From a checkpoint of a small transformer trained on Wikipedia: 2 heads of 128, tied embeddings.
Each number is 200 + 20 x the weight over the matrix's rms, rounded and kept within 0 to 999. Layers, rows and columns count from 0.

# down: layer 3 MLP down (transposed), 1024x256, rms 0.103, rows 827-853, columns 0-127
# up: layer 3 MLP up, 1024x256, rms 0.12, rows 828-854, columns 0-127
down827,195,213,194,181,150,193,205,187,203,209,191,225,196,267,152,229,187,192,233,196,212,202,175,193,130,197,214,232,202,211,180,209,214,191,186,201,168,223,211,214,225,191,202,186,233,176,218,199,202,199,183,171,158,217,196,184,229,169,189,200,261,185,174,203,201,234,173,180,193,186,194,204,190,180,211,191,204,176,189,216,202,225,167,164,237,180,212,173,184,188,172,178,191,215,203,152,183,279,138,165,202,209,192,192,241,231,199,187,220,203,258,184,198,199,209,204,215,204,186,214,175,147,184,179,233,229,191,225
up828,218,178,185,207,199,201,212,198,241,186,216,208,227,207,172,222,177,174,206,184,188,166,206,207,206,179,184,209,226,186,190,199,203,208,200,220,190,196,189,163,193,227,210,228,162,180,210,210,197,229,197,196,199,196,185,214,192,189,169,207,167,169,209,210,191,190,205,235,214,200,213,190,225,149,222,192,181,216,233,195,217,167,202,195,217,198,187,216,206,202,197,198,209,220,220,208,192,194,200,215,218,198,213,245,217,188,203,189,230,210,161,208,193,197,184,181,234,240,184,200,178,184,186,195,183,214,190,198
down828,177,194,186,213,187,208,172,215,190,210,206,208,187,173,233,179,225,223,186,211,204,229,203,170,210,203,216,185,205,202,213,200,182,187,231,196,181,214,199,223,205,211,205,174,238,210,194,208,209,206,178,221,227,213,213,185,200,204,194,207,237,222,211,191,209,182,215,210,230,213,181,200,176,223,181,233,201,222,173,189,213,207,207,234,162,195,202,193,189,185,216,178,196,185,193,219,204,235,201,180,197,186,199,165,176,207,183,214,175,218,209,157,242,220,237,198,195,195,219,215,218,237,230,193,211,176,208,195
up829,150,199,177,197,201,179,212,165,199,174,162,189,209,200,204,205,191,197,188,205,181,196,241,197,198,179,194,195,210,211,198,194,197,187,178,213,219,203,211,209,178,218,193,199,159,224,158,224,208,199,197,152,252,199,193,179,195,184,200,198,179,192,198,196,220,183,206,194,195,202,216,222,189,215,213,211,199,231,207,165,175,235,173,161,194,201,188,174,192,152,203,193,201,213,194,201,166,200,215,211,213,185,229,208,253,147,208,177,204,196,164,201,205,207,212,206,212,227,199,225,232,216,230,174,182,187,197,224
down829,211,228,186,152,203,202,194,198,183,203,176,204,182,170,230,157,213,194,206,201,209,192,217,229,207,189,208,195,155,208,155,180,233,207,181,163,190,216,212,229,197,186,210,228,178,201,197,198,177,207,202,211,199,204,216,212,219,217,197,220,239,226,164,231,201,177,221,205,240,229,188,149,205,208,164,222,203,183,182,200,171,186,183,211,194,205,191,215,216,189,178,238,208,199,182,200,208,199,226,170,192,200,202,166,197,198,200,200,216,220,207,199,196,209,191,209,191,200,220,186,204,210,221,182,212,195,201,183
up830,215,188,193,201,192,185,214,239,163,188,207,216,215,204,164,208,198,184,199,190,160,182,193,152,175,185,194,248,203,192,212,235,174,197,197,185,177,218,209,203,208,240,182,200,247,173,195,217,196,208,191,192,191,229,204,171,167,185,179,206,203,230,176,214,201,222,217,209,207,191,215,242,245,238,193,220,201,218,209,187,213,181,168,191,193,220,202,200,185,188,207,198,201,191,210,201,222,186,176,226,237,186,206,196,172,200,189,159,198,180,197,202,197,182,246,191,187,210,198,199,198,230,205,238,214,228,218,217
down830,211,215,213,221,188,214,212,194,210,192,209,179,168,200,226,182,181,185,218,193,211,232,201,222,201,183,225,175,186,208,170,214,199,218,222,199,206,209,196,183,208,185,200,206,218,182,220,186,198,203,189,180,211,168,178,203,196,232,214,218,213,206,218,160,197,191,187,185,189,250,198,167,174,197,187,189,204,177,180,204,181,198,200,191,190,206,203,240,191,213,184,201,219,222,170,210,181,214,205,210,198,213,193,209,167,163,194,219,214,195,173,195,202,199,209,191,193,195,174,193,183,203,203,193,148,194,207,197
up831,216,204,197,170,233,191,175,193,198,229,202,204,185,190,184,169,212,183,228,213,173,221,240,198,200,179,175,192,184,209,194,190,195,170,207,189,245,170,204,213,196,204,212,199,198,202,168,200,200,193,236,183,173,204,207,218,212,165,227,191,205,192,172,202,184,167,199,210,205,203,171,156,186,221,230,227,217,200,207,218,205,201,209,172,218,229,177,190,169,215,199,185,219,211,195,185,143,170,255,179,208,238,228,211,181,219,197,199,181,200,231,193,187,248,169,198,211,223,208,222,233,183,216,210,173,177,196,197
down831,178,219,213,192,192,219,206,215,218,208,214,184,217,208,206,162,185,164,179,169,237,151,183,206,201,181,214,196,168,190,221,207,182,154,152,201,197,208,174,227,196,167,208,173,220,190,194,194,137,201,193,193,228,200,208,205,213,212,183,205,193,231,208,212,225,196,234,221,218,185,211,272,234,221,178,166,221,204,164,154,199,169,205,181,187,202,187,209,215,188,205,229,207,179,182,188,215,199,181,217,187,196,168,205,212,212,230,201,191,178,225,204,232,171,227,218,160,193,177,198,142,211,209,210,215,213,217,188
up832,185,208,163,209,232,223,224,173,196,201,207,222,219,215,208,215,189,168,182,206,184,234,198,204,215,184,227,205,200,225,193,210,238,188,193,255,231,193,201,182,187,205,210,201,178,190,204,215,182,217,232,201,209,204,221,199,200,227,228,195,155,195,205,156,195,191,205,212,209,189,220,177,220,195,190,187,237,200,186,179,230,206,221,226,175,198,183,233,171,213,209,219,219,196,226,200,199,196,248,225,233,209,199,211,229,186,224,181,209,228,202,198,191,222,170,173,219,196,207,235,205,239,195,199,214,166,217,191
down832,207,251,226,207,203,196,214,203,176,180,156,198,209,194,187,196,185,180,187,224,210,213,215,201,193,193,222,232,188,216,207,181,204,215,183,204,222,181,237,198,154,241,223,217,151,168,188,212,206,155,234,189,163,195,239,200,248,184,178,177,184,168,149,196,179,182,173,181,198,208,205,166,158,197,223,180,182,238,231,221,217,219,202,188,209,185,210,211,183,213,169,200,206,195,234,203,227,216,206,270,225,192,198,207,230,214,216,184,183,186,225,196,215,183,195,166,219,198,222,184,201,238,267,201,224,218,223,186
up833,214,201,203,200,182,196,198,183,217,192,202,195,237,203,192,216,208,210,200,193,173,191,185,231,174,227,205,206,206,204,230,233,217,212,198,220,192,186,208,205,206,182,189,191,198,188,207,214,194,187,200,183,216,185,212,148,190,189,212,213,200,231,208,232,226,172,232,199,191,216,243,165,196,183,216,186,217,202,171,214,187,186,201,201,224,178,206,219,200,239,184,201,192,239,215,208,256,222,212,216,163,164,193,189,192,195,179,240,189,220,176,199,220,192,175,163,189,197,200,203,202,175,193,238,205,196,226,156
down833,187,195,178,197,190,193,202,199,200,209,180,215,216,232,205,212,184,197,219,210,240,217,188,186,217,177,180,195,209,192,182,189,208,206,224,180,200,213,173,207,216,200,185,212,134,206,185,162,171,221,211,206,196,228,199,209,182,229,170,220,240,164,206,176,195,235,198,215,219,172,183,203,226,220,201,193,203,188,269,213,215,210,176,201,202,218,188,219,199,199,181,217,226,177,216,192,188,201,225,186,243,240,228,220,196,183,199,184,195,164,179,214,183,224,233,228,210,234,203,241,180,189,214,173,224,225,157,172
up834,155,262,222,223,204,246,216,214,229,154,159,223,188,204,185,203,153,189,205,183,221,207,191,217,205,192,219,181,180,175,203,170,164,245,179,235,193,180,154,218,187,243,199,222,198,203,201,229,179,203,213,177,174,219,210,210,217,189,215,203,178,160,186,188,217,154,207,184,170,192,211,155,167,187,169,225,160,223,197,189,234,215,187,180,218,179,213,187,183,209,197,203,184,164,168,182,192,185,250,185,210,206,212,188,187,199,204,202,225,213,180,182,189,183,217,213,197,190,212,194,170,206,160,191,205,189,216,214
down834,246,173,184,170,229,193,193,225,199,220,216,193,223,221,204,190,251,218,206,211,192,197,194,198,206,216,224,200,198,226,189,200,255,174,210,182,209,226,240,192,211,185,230,176,224,211,217,211,190,238,181,201,222,177,192,179,178,198,212,193,209,210,202,198,180,206,204,182,195,213,224,183,210,189,205,167,205,189,183,210,196,210,202,223,204,211,182,211,213,215,213,208,204,187,249,206,190,206,204,206,200,168,192,217,240,204,189,197,189,219,138,181,212,199,204,187,214,195,200,242,205,173,231,189,207,205,214,178
up835,203,155,192,156,218,204,140,173,189,194,195,182,231,187,194,198,202,207,153,233,171,216,182,184,205,203,146,235,202,188,201,178,179,189,198,170,180,229,182,183,189,213,169,184,186,202,204,189,214,209,253,187,190,150,161,184,209,199,198,177,202,215,159,209,171,179,223,220,187,194,186,187,179,210,162,207,197,176,194,173,200,198,233,187,192,176,228,180,209,205,224,212,211,168,152,194,194,215,189,186,219,195,187,219,156,207,199,213,207,205,208,213,155,150,216,154,232,228,211,229,219,186,218,200,197,200,198,162
down835,188,226,218,221,232,217,223,186,212,165,218,205,189,233,183,205,185,212,216,187,200,180,213,224,229,195,254,186,204,199,175,218,223,201,231,200,220,192,248,232,202,180,213,206,197,198,199,203,197,182,191,213,202,239,202,236,228,210,203,217,198,177,232,191,212,234,204,193,186,166,206,211,210,191,209,202,230,202,192,220,218,210,182,212,197,199,179,225,177,200,172,192,211,196,246,182,213,174,201,162,207,199,215,191,212,241,199,193,198,192,197,202,198,252,219,227,200,153,190,178,199,206,208,190,204,223,166,191
up836,187,182,199,180,226,220,204,210,218,239,195,188,229,212,213,230,196,178,169,204,199,197,204,221,194,187,197,209,193,155,200,193,198,199,203,171,204,212,214,196,220,181,264,228,219,199,185,207,199,191,225,209,209,216,216,215,229,233,214,196,228,181,206,215,203,197,197,198,194,164,186,232,172,210,199,239,185,193,162,219,199,203,197,195,193,177,177,180,190,182,206,223,189,185,244,163,225,186,239,213,205,223,182,219,223,190,216,232,151,220,196,156,219,217,238,201,195,183,192,203,160,200,195,216,193,190,224,212
down836,204,226,206,172,173,217,180,183,213,195,185,219,196,186,178,169,212,186,202,212,208,186,191,220,201,189,221,215,199,197,204,183,191,211,190,235,191,194,160,214,178,238,217,218,197,222,196,177,183,176,172,155,184,221,192,200,207,214,211,226,222,195,171,201,212,224,189,202,222,209,230,195,200,194,172,179,214,180,204,213,215,209,229,212,227,204,179,189,193,217,199,214,166,204,175,245,200,224,185,189,187,216,177,166,190,222,205,172,184,201,209,219,176,196,170,229,216,180,161,201,190,193,192,204,219,183,226,216
up837,234,215,178,199,185,182,164,219,200,189,203,188,173,208,202,208,217,212,220,196,211,234,187,186,243,227,188,163,220,183,187,193,196,191,200,253,183,163,197,202,205,210,176,228,233,202,230,233,213,231,201,183,191,223,217,217,212,181,208,193,217,186,206,207,238,189,216,199,215,212,195,187,223,187,176,195,192,184,177,210,205,186,189,213,146,242,208,185,231,204,208,202,200,178,199,182,218,205,179,212,196,215,185,196,195,188,168,189,194,202,179,206,177,207,225,182,175,264,237,198,177,223,199,197,185,195,159,226
down837,173,181,234,194,185,197,218,221,192,184,211,170,229,165,210,210,190,201,196,228,205,184,207,224,204,188,204,228,176,178,215,174,236,179,193,166,216,225,188,175,215,190,202,195,125,209,134,181,189,208,222,235,244,200,155,195,216,208,213,169,185,203,234,180,165,187,228,200,201,171,201,206,205,200,214,202,194,199,219,173,227,210,173,167,253,138,168,206,213,185,152,196,194,212,217,208,187,205,213,213,188,180,205,196,204,181,215,192,217,197,209,198,186,179,170,221,192,194,190,215,193,210,217,203,212,195,258,196
up838,215,196,199,211,235,239,167,217,202,206,199,242,203,216,221,230,175,179,178,198,179,205,238,192,265,183,183,213,209,212,233,226,211,227,214,194,173,172,223,150,222,197,201,224,221,216,176,193,219,178,218,209,207,226,210,166,221,175,189,186,255,190,167,173,172,177,198,181,197,194,174,191,197,227,229,168,211,208,214,210,164,203,210,170,235,193,205,177,244,177,194,250,192,216,194,224,243,226,217,189,217,243,196,192,212,231,260,214,197,219,218,199,213,201,179,209,202,199,235,200,169,179,187,220,190,172,213,228
down838,200,209,197,183,194,198,186,184,233,256,230,229,207,156,168,221,217,215,215,218,192,175,183,198,202,242,166,223,213,190,177,175,181,187,215,176,180,180,191,224,227,237,230,221,180,196,166,175,186,190,186,168,212,204,199,197,222,210,220,180,170,167,211,204,160,217,171,184,237,163,220,154,199,181,190,223,215,200,204,161,159,191,186,199,214,169,161,201,206,216,223,228,193,235,170,222,167,218,193,196,190,175,215,196,176,199,257,219,193,206,218,217,185,207,208,184,206,193,181,203,172,198,196,162,234,234,199,194
up839,203,205,183,189,203,194,197,189,203,183,193,212,205,231,220,216,222,199,217,193,194,209,203,159,205,181,169,212,205,183,170,170,182,195,205,219,220,202,172,219,221,197,160,196,196,188,212,225,176,213,213,172,201,219,178,200,190,184,184,179,213,214,197,183,184,212,215,230,202,217,204,227,184,215,227,224,187,206,179,161,189,229,230,233,199,207,215,179,193,217,197,232,214,203,205,158,176,199,199,181,206,198,227,185,207,211,188,202,226,217,244,200,182,220,208,171,171,192,217,219,170,195,206,154,201,177,179,184
down839,190,189,243,207,220,220,196,203,215,211,190,202,209,199,212,214,179,166,185,224,190,205,195,245,195,207,218,193,214,236,218,216,231,190,172,205,199,213,198,193,174,210,195,222,215,219,214,201,229,210,184,198,204,178,209,164,208,205,205,255,160,209,201,193,206,203,196,186,215,184,181,153,222,208,196,175,217,176,193,212,213,186,206,187,198,189,198,207,189,214,193,186,195,189,185,258,245,206,193,210,202,218,182,197,202,219,198,166,188,197,183,200,215,207,174,214,173,186,195,176,201,217,211,228,194,233,208,228
up840,173,212,209,238,207,177,236,222,208,179,212,174,181,187,228,239,237,235,190,194,203,202,217,195,192,231,210,211,191,165,186,149,183,194,238,211,214,212,164,156,184,199,184,207,205,157,198,190,190,205,142,220,214,217,227,196,189,207,210,195,211,177,209,209,228,182,219,194,168,198,161,196,207,193,196,215,206,230,162,189,241,181,215,185,217,171,200,177,201,190,204,214,231,170,229,211,198,207,191,186,178,184,242,197,241,191,213,218,197,182,155,179,194,211,242,207,200,199,180,202,232,205,187,181,213,207,180,187
down840,188,178,198,218,186,177,182,198,167,191,207,224,221,212,185,203,163,175,239,205,158,164,220,230,199,182,200,202,157,217,163,237,158,223,205,191,196,179,210,220,210,220,173,218,152,178,220,174,187,233,208,201,160,177,198,189,174,182,233,201,176,180,196,178,242,201,193,209,196,172,202,225,202,174,195,185,216,191,234,215,222,229,167,170,200,229,207,184,183,212,134,209,206,230,205,241,241,150,205,226,204,202,194,193,201,257,181,224,143,238,187,194,215,221,169,175,213,209,207,231,198,204,198,205,180,192,195,171
up841,187,178,203,203,221,200,199,218,180,221,189,202,181,186,191,201,206,222,162,224,229,164,184,214,213,223,194,180,156,176,217,230,226,184,206,185,156,231,204,208,199,192,225,169,215,225,181,167,226,229,214,232,202,200,206,204,235,184,215,181,186,189,167,208,174,192,198,186,207,182,228,204,202,180,178,207,200,194,211,218,210,179,240,209,231,222,223,168,207,206,247,136,203,242,184,200,173,219,215,225,224,201,184,189,175,204,193,235,192,162,186,207,164,169,223,188,211,192,164,219,217,201,190,160,192,216,215,187
down841,179,223,194,231,186,203,175,179,183,218,211,195,227,153,215,206,181,228,224,178,183,185,195,174,216,223,191,230,231,223,196,197,156,225,183,201,231,209,197,189,240,224,141,196,192,178,184,226,191,211,207,171,200,196,207,224,208,189,193,216,221,178,204,184,207,222,203,197,239,168,214,195,264,178,192,255,195,196,216,231,189,217,221,189,194,164,204,203,188,186,187,191,204,192,222,176,178,170,178,227,210,218,169,204,205,209,217,167,204,222,216,198,200,189,227,212,199,158,190,190,183,208,198,212,201,190,167,190
up842,161,193,165,182,186,181,184,205,221,191,196,204,173,194,231,184,231,206,178,200,187,213,199,199,197,211,193,190,184,201,192,202,201,189,246,184,214,203,228,204,192,183,200,188,177,170,184,196,181,184,184,207,195,197,205,210,182,222,180,240,179,183,203,159,166,197,204,193,197,180,192,175,210,211,234,191,197,199,218,177,191,195,217,205,165,200,219,221,150,211,199,202,196,195,196,203,248,175,205,187,222,208,181,214,208,195,203,211,163,250,182,212,207,211,195,189,195,187,236,244,187,206,199,249,244,201,209,201
down842,204,215,249,209,240,187,177,209,215,219,217,203,211,210,198,223,176,208,215,219,213,195,192,204,205,198,190,194,231,213,209,200,184,201,212,207,187,203,199,221,199,224,212,184,208,226,212,197,222,196,203,184,169,195,224,218,222,164,226,189,194,210,260,228,224,211,211,240,206,212,164,210,232,164,177,197,192,181,220,213,165,191,208,219,237,198,166,207,211,186,191,183,209,223,177,196,181,191,204,208,179,150,193,213,181,201,227,171,219,207,153,211,209,164,188,204,218,223,172,157,203,226,202,188,212,187,196,190
up843,236,194,206,205,208,180,218,205,216,188,197,195,202,209,196,199,199,173,251,189,178,197,199,188,232,203,194,221,207,190,188,191,216,205,191,191,221,161,180,197,171,212,194,188,199,191,190,197,190,177,199,177,202,176,188,195,244,179,219,195,197,199,208,171,206,164,214,214,195,205,188,202,196,179,180,185,210,216,214,195,205,242,216,187,182,205,219,218,234,202,204,193,194,195,198,201,201,222,205,206,205,228,239,198,181,244,216,163,211,202,238,152,227,198,187,185,180,229,204,238,222,179,209,186,203,242,204,178
down843,151,219,195,222,192,216,201,214,211,212,194,219,192,171,201,207,213,211,165,184,214,218,224,224,210,190,212,180,205,212,186,201,188,191,204,181,183,216,207,202,209,206,215,209,219,196,205,193,206,237,190,255,204,220,201,207,206,218,169,217,208,207,192,224,192,225,183,190,196,196,202,204,193,207,196,217,187,192,190,202,185,196,184,190,208,193,191,212,168,183,216,223,205,220,195,175,180,169,220,154,199,161,192,196,197,174,157,229,200,180,167,215,210,205,212,231,235,182,213,184,213,224,200,221,188,168,202,206
up844,230,204,185,196,202,184,220,180,187,229,217,212,188,189,190,206,161,218,209,188,183,190,233,200,177,203,195,197,199,214,201,187,215,235,177,202,187,181,209,198,178,191,183,199,198,216,188,184,220,196,196,205,225,219,199,185,221,222,239,202,216,193,196,201,226,191,200,168,231,227,204,191,219,221,186,230,236,184,224,182,201,212,201,184,176,230,180,228,228,206,208,208,219,213,205,209,216,185,210,180,182,193,175,205,181,217,208,153,222,190,244,196,226,192,175,197,154,224,208,214,189,219,184,196,167,180,231,195
down844,215,212,202,204,237,183,216,187,185,212,213,193,207,224,183,217,206,221,190,219,181,183,207,199,169,210,201,219,198,173,206,180,190,172,195,193,202,224,229,194,209,239,228,186,215,184,161,238,224,197,167,167,196,214,183,229,175,179,222,194,209,187,221,218,204,184,195,195,201,224,159,203,206,203,239,182,169,210,216,219,187,163,175,241,186,202,190,182,218,220,194,204,227,179,193,220,216,179,211,197,235,228,231,189,205,195,210,191,180,205,249,172,188,161,196,207,202,209,199,231,206,162,230,190,216,209,186,199
up845,176,202,167,162,221,193,198,192,210,198,200,217,201,175,225,231,206,239,226,209,185,212,159,229,237,163,201,195,224,198,191,206,194,200,229,184,225,196,220,235,198,224,179,184,206,203,213,204,237,196,198,214,192,189,192,181,230,198,171,184,227,214,209,248,213,197,173,211,211,224,209,228,198,209,211,236,226,199,174,198,182,191,181,217,238,181,248,205,191,206,202,208,227,206,259,173,197,223,214,185,220,204,223,188,200,186,202,178,196,186,188,194,193,233,180,160,188,197,196,202,216,188,190,204,211,210,224,181
down845,206,184,186,238,171,177,207,208,178,221,170,205,169,209,194,185,187,175,177,203,210,175,240,174,173,211,209,185,179,203,192,207,199,192,174,213,186,213,204,202,211,194,208,204,214,222,181,224,188,206,181,176,206,189,230,210,206,193,212,197,176,173,190,176,206,213,216,167,209,169,190,206,193,199,214,174,183,176,237,234,209,191,227,181,175,232,167,221,198,217,176,218,183,224,162,196,195,177,195,231,203,188,196,191,186,180,178,204,221,202,212,192,216,204,207,225,198,212,226,181,193,217,229,184,195,214,177,245
up846,212,228,161,217,215,237,219,228,184,215,192,209,203,203,206,212,155,224,186,213,214,209,210,250,197,176,223,218,205,180,193,210,196,198,240,199,239,224,212,223,187,200,184,214,196,221,198,203,201,192,209,191,210,205,196,161,169,195,198,210,198,171,208,211,217,191,218,208,189,193,233,196,154,203,190,198,168,194,200,203,219,220,178,224,173,210,214,177,209,214,201,225,185,226,221,169,227,187,186,183,233,183,183,208,211,215,205,195,214,176,174,220,195,199,219,161,187,221,199,217,218,184,190,215,230,216,196,167
down846,191,201,220,205,190,190,188,203,211,186,215,218,194,203,173,154,197,194,199,171,219,180,198,195,213,214,204,206,188,191,176,213,200,221,175,199,189,176,199,163,181,163,182,205,200,180,176,196,197,210,205,212,194,200,197,208,181,177,202,196,225,209,200,196,202,177,233,168,209,196,182,214,214,240,206,195,223,215,190,217,181,187,185,214,181,210,192,220,186,210,222,202,221,171,188,215,212,170,214,239,184,181,223,207,165,163,194,166,208,220,191,203,186,198,193,237,238,179,214,185,195,208,216,195,209,195,237,188
up847,195,181,171,201,220,175,213,214,249,214,203,141,187,232,189,207,179,200,196,205,184,197,184,214,168,150,188,160,222,194,198,193,169,226,168,199,208,205,212,189,164,184,190,199,202,234,211,203,205,205,187,152,196,161,190,169,203,200,209,212,200,214,207,213,221,192,187,226,178,183,191,213,231,229,205,215,217,192,187,211,210,172,211,191,241,217,208,226,171,182,214,226,214,181,225,170,240,177,214,195,245,174,209,158,201,181,198,190,213,207,205,182,192,239,216,196,205,214,225,242,227,226,240,184,183,205,217,192
down847,210,191,212,193,201,222,211,197,193,200,193,225,198,177,230,226,202,185,198,187,208,181,220,166,188,225,183,225,205,202,188,185,220,201,208,213,219,205,134,218,236,172,210,214,217,181,179,204,219,174,216,240,201,264,194,215,218,153,192,184,185,185,189,233,174,199,201,158,215,200,183,182,186,179,202,198,204,225,221,207,182,213,213,221,199,209,176,221,209,222,173,198,210,233,176,195,166,165,226,185,196,172,163,190,188,168,196,216,188,189,186,216,185,236,212,242,200,201,188,183,177,188,211,201,209,184,182,220
up848,180,177,206,222,221,148,223,221,171,217,186,176,186,213,176,214,206,209,210,208,182,211,218,155,201,212,193,163,213,191,166,171,196,205,227,200,204,202,218,197,159,228,222,210,193,183,198,242,193,204,204,207,177,157,226,175,183,172,195,181,239,223,214,188,213,207,201,194,193,219,206,233,203,219,229,225,205,194,208,181,198,198,193,190,206,168,188,221,179,205,185,181,216,174,228,168,170,167,201,169,205,218,214,196,217,147,189,230,188,208,175,175,225,179,195,173,176,179,210,227,232,198,200,229,178,187,179,177
down848,211,214,217,207,193,204,184,203,182,186,223,209,206,194,204,229,206,177,194,212,198,228,204,237,198,183,196,196,169,198,166,203,159,206,230,201,176,167,205,181,216,198,203,191,231,178,217,179,204,168,229,216,216,218,190,207,198,250,216,209,187,195,203,207,183,181,217,175,194,226,187,201,188,212,192,153,189,187,236,189,224,237,182,208,185,218,192,173,197,210,197,220,165,201,176,187,221,225,134,187,228,168,180,226,194,175,209,198,204,207,214,240,147,236,229,213,187,217,188,181,182,221,176,194,205,202,206,194
up849,200,186,209,185,195,212,196,202,228,194,237,204,197,227,206,184,192,184,220,178,184,209,191,204,225,204,217,218,185,209,214,195,214,186,203,215,197,182,228,191,195,163,193,202,211,238,217,236,195,169,203,184,156,227,201,171,200,194,154,198,198,181,205,187,216,189,223,231,180,223,206,190,193,185,227,190,224,178,176,201,167,170,150,198,208,210,193,203,217,212,208,198,203,224,197,204,200,199,190,165,172,169,173,191,185,207,209,202,191,198,187,228,213,209,164,188,222,202,191,196,197,176,232,161,231,197,190,167
down849,168,225,198,188,203,214,193,179,162,208,168,210,224,186,173,196,238,210,179,204,205,179,238,182,190,206,189,205,187,201,184,191,172,181,195,199,201,210,157,233,184,223,209,212,170,168,162,194,185,228,225,207,207,168,208,195,208,225,236,238,206,220,225,174,206,198,194,163,174,176,192,210,235,202,188,195,208,230,220,234,216,251,222,182,234,230,210,202,192,191,185,190,194,185,200,206,216,228,190,213,216,223,223,210,214,203,179,215,229,221,184,167,183,199,206,219,188,203,180,207,205,218,204,212,177,196,171,220
up850,225,201,192,203,200,198,191,208,187,175,178,239,212,187,206,216,200,210,187,160,234,170,215,213,203,189,204,203,209,190,205,176,214,178,194,179,202,215,191,215,223,208,193,215,221,202,166,198,184,197,194,225,196,215,240,223,218,223,204,212,177,184,195,205,206,201,190,194,230,197,204,230,191,199,186,205,182,209,194,236,226,198,188,213,189,224,223,204,202,211,207,223,194,193,126,198,177,198,198,203,219,182,204,205,212,206,194,198,209,173,180,185,198,173,229,193,187,200,199,169,226,197,193,195,217,176,208,196
down850,207,189,185,185,179,208,198,184,182,201,217,184,180,234,189,197,182,189,194,178,174,189,185,196,196,213,215,209,163,169,200,199,186,218,219,217,209,198,197,213,163,181,171,229,192,211,193,213,217,202,201,176,202,194,207,160,238,206,211,218,227,176,225,203,234,225,222,248,181,178,191,179,220,195,199,238,190,223,206,183,200,225,161,177,198,163,213,176,208,210,208,186,208,220,177,210,220,207,188,219,203,214,215,194,202,236,213,201,211,256,199,234,217,205,200,155,256,187,181,176,190,185,248,220,202,205,187,164
up851,179,192,219,182,178,184,217,207,216,167,207,166,196,229,188,180,203,170,186,163,203,201,223,189,233,211,222,181,163,205,187,155,192,186,200,210,202,182,205,205,181,172,206,183,162,187,200,208,172,219,238,205,199,220,185,223,176,209,223,175,208,141,222,227,208,196,190,199,231,211,172,203,188,238,218,192,216,202,193,182,224,207,194,191,206,194,204,212,189,181,236,204,188,205,180,174,210,210,193,227,214,215,199,217,218,225,243,197,208,172,206,201,204,205,199,216,186,180,209,200,205,195,214,206,187,183,210,221
down851,205,201,196,213,198,191,184,175,212,216,188,211,206,180,193,225,208,211,209,214,158,173,195,200,190,168,197,204,197,202,180,216,171,213,198,214,194,205,193,178,191,193,149,210,179,193,203,167,190,198,202,240,189,191,202,212,218,188,179,200,174,186,212,208,180,225,209,193,190,188,188,198,189,190,195,213,203,221,222,234,168,193,201,168,173,205,233,214,231,218,178,177,207,227,185,216,216,172,205,217,188,170,218,197,236,212,193,194,207,201,208,200,149,178,179,237,215,214,194,197,181,229,226,231,219,218,203,222
up852,202,202,215,181,243,188,185,219,189,190,170,182,179,212,216,211,210,186,189,204,207,156,201,190,210,245,199,204,190,209,207,217,193,213,205,216,177,189,253,177,196,193,189,195,207,198,184,215,209,195,166,234,217,192,190,231,190,192,224,211,194,203,201,183,206,203,198,181,209,179,224,205,196,178,234,233,126,195,198,180,212,208,188,184,180,191,220,233,195,182,203,141,222,216,229,204,205,209,218,214,206,212,155,176,181,213,228,221,178,181,199,200,230,213,184,218,208,231,208,214,195,209,197,201,202,219,178,187
down852,195,186,166,234,213,212,198,198,168,215,230,187,224,189,169,173,176,204,178,192,204,207,180,189,182,204,209,192,209,184,216,247,190,208,215,193,233,198,183,194,175,189,211,225,216,227,255,182,211,208,207,197,188,178,192,224,190,214,174,178,225,192,203,239,203,180,190,196,174,198,175,222,185,242,237,158,247,203,197,214,178,202,209,208,222,211,167,189,200,203,215,277,204,187,198,165,188,206,181,229,217,182,180,208,210,189,201,213,219,232,191,214,229,193,175,237,189,205,190,197,218,241,244,205,205,213,193,194
up853,191,194,220,191,202,193,198,225,172,224,213,245,195,180,229,244,191,201,191,210,192,203,210,241,218,202,180,206,208,184,183,183,183,195,171,223,196,193,174,204,206,229,209,220,205,194,200,169,146,245,173,191,228,190,229,168,217,159,177,216,188,201,225,204,207,198,230,195,230,199,198,191,238,219,167,171,222,172,208,228,227,191,193,208,226,207,149,155,188,179,224,188,193,187,246,148,223,202,219,217,205,223,217,190,212,202,201,206,208,220,207,225,212,187,222,203,201,190,201,241,174,201,197,194,212,201,230,197
down853,234,214,173,223,215,214,202,178,213,177,220,175,200,219,156,183,192,209,215,164,220,216,175,177,195,188,209,184,191,204,228,214,205,210,223,182,206,216,211,229,205,176,203,198,188,218,183,199,232,176,233,195,174,195,192,211,178,226,222,180,225,193,190,191,189,199,190,200,178,215,193,211,195,188,221,231,200,216,206,161,190,189,225,196,170,199,240,256,190,198,187,219,200,209,188,223,193,188,191,201,186,189,222,203,208,221,217,180,198,193,189,216,192,241,179,195,191,210,186,158,197,181,207,199,192,194,169,192
up854,195,175,217,193,215,174,229,219,161,181,179,232,225,220,200,196,211,204,192,206,197,203,172,214,189,200,168,209,220,198,197,183,181,173,213,170,197,193,189,174,222,174,212,192,169,210,230,191,240,203,160,199,178,189,213,215,193,197,197,199,207,184,251,196,185,231,190,192,199,201,199,210,204,203,199,221,213,177,177,190,207,213,186,224,183,196,215,183,202,197,197,205,209,191,250,210,243,163,197,209,190,199,220,192,211,204,216,179,206,186,172,200,226,195,188,201,222,222,203,203,187,205,206,190,221,185,205,199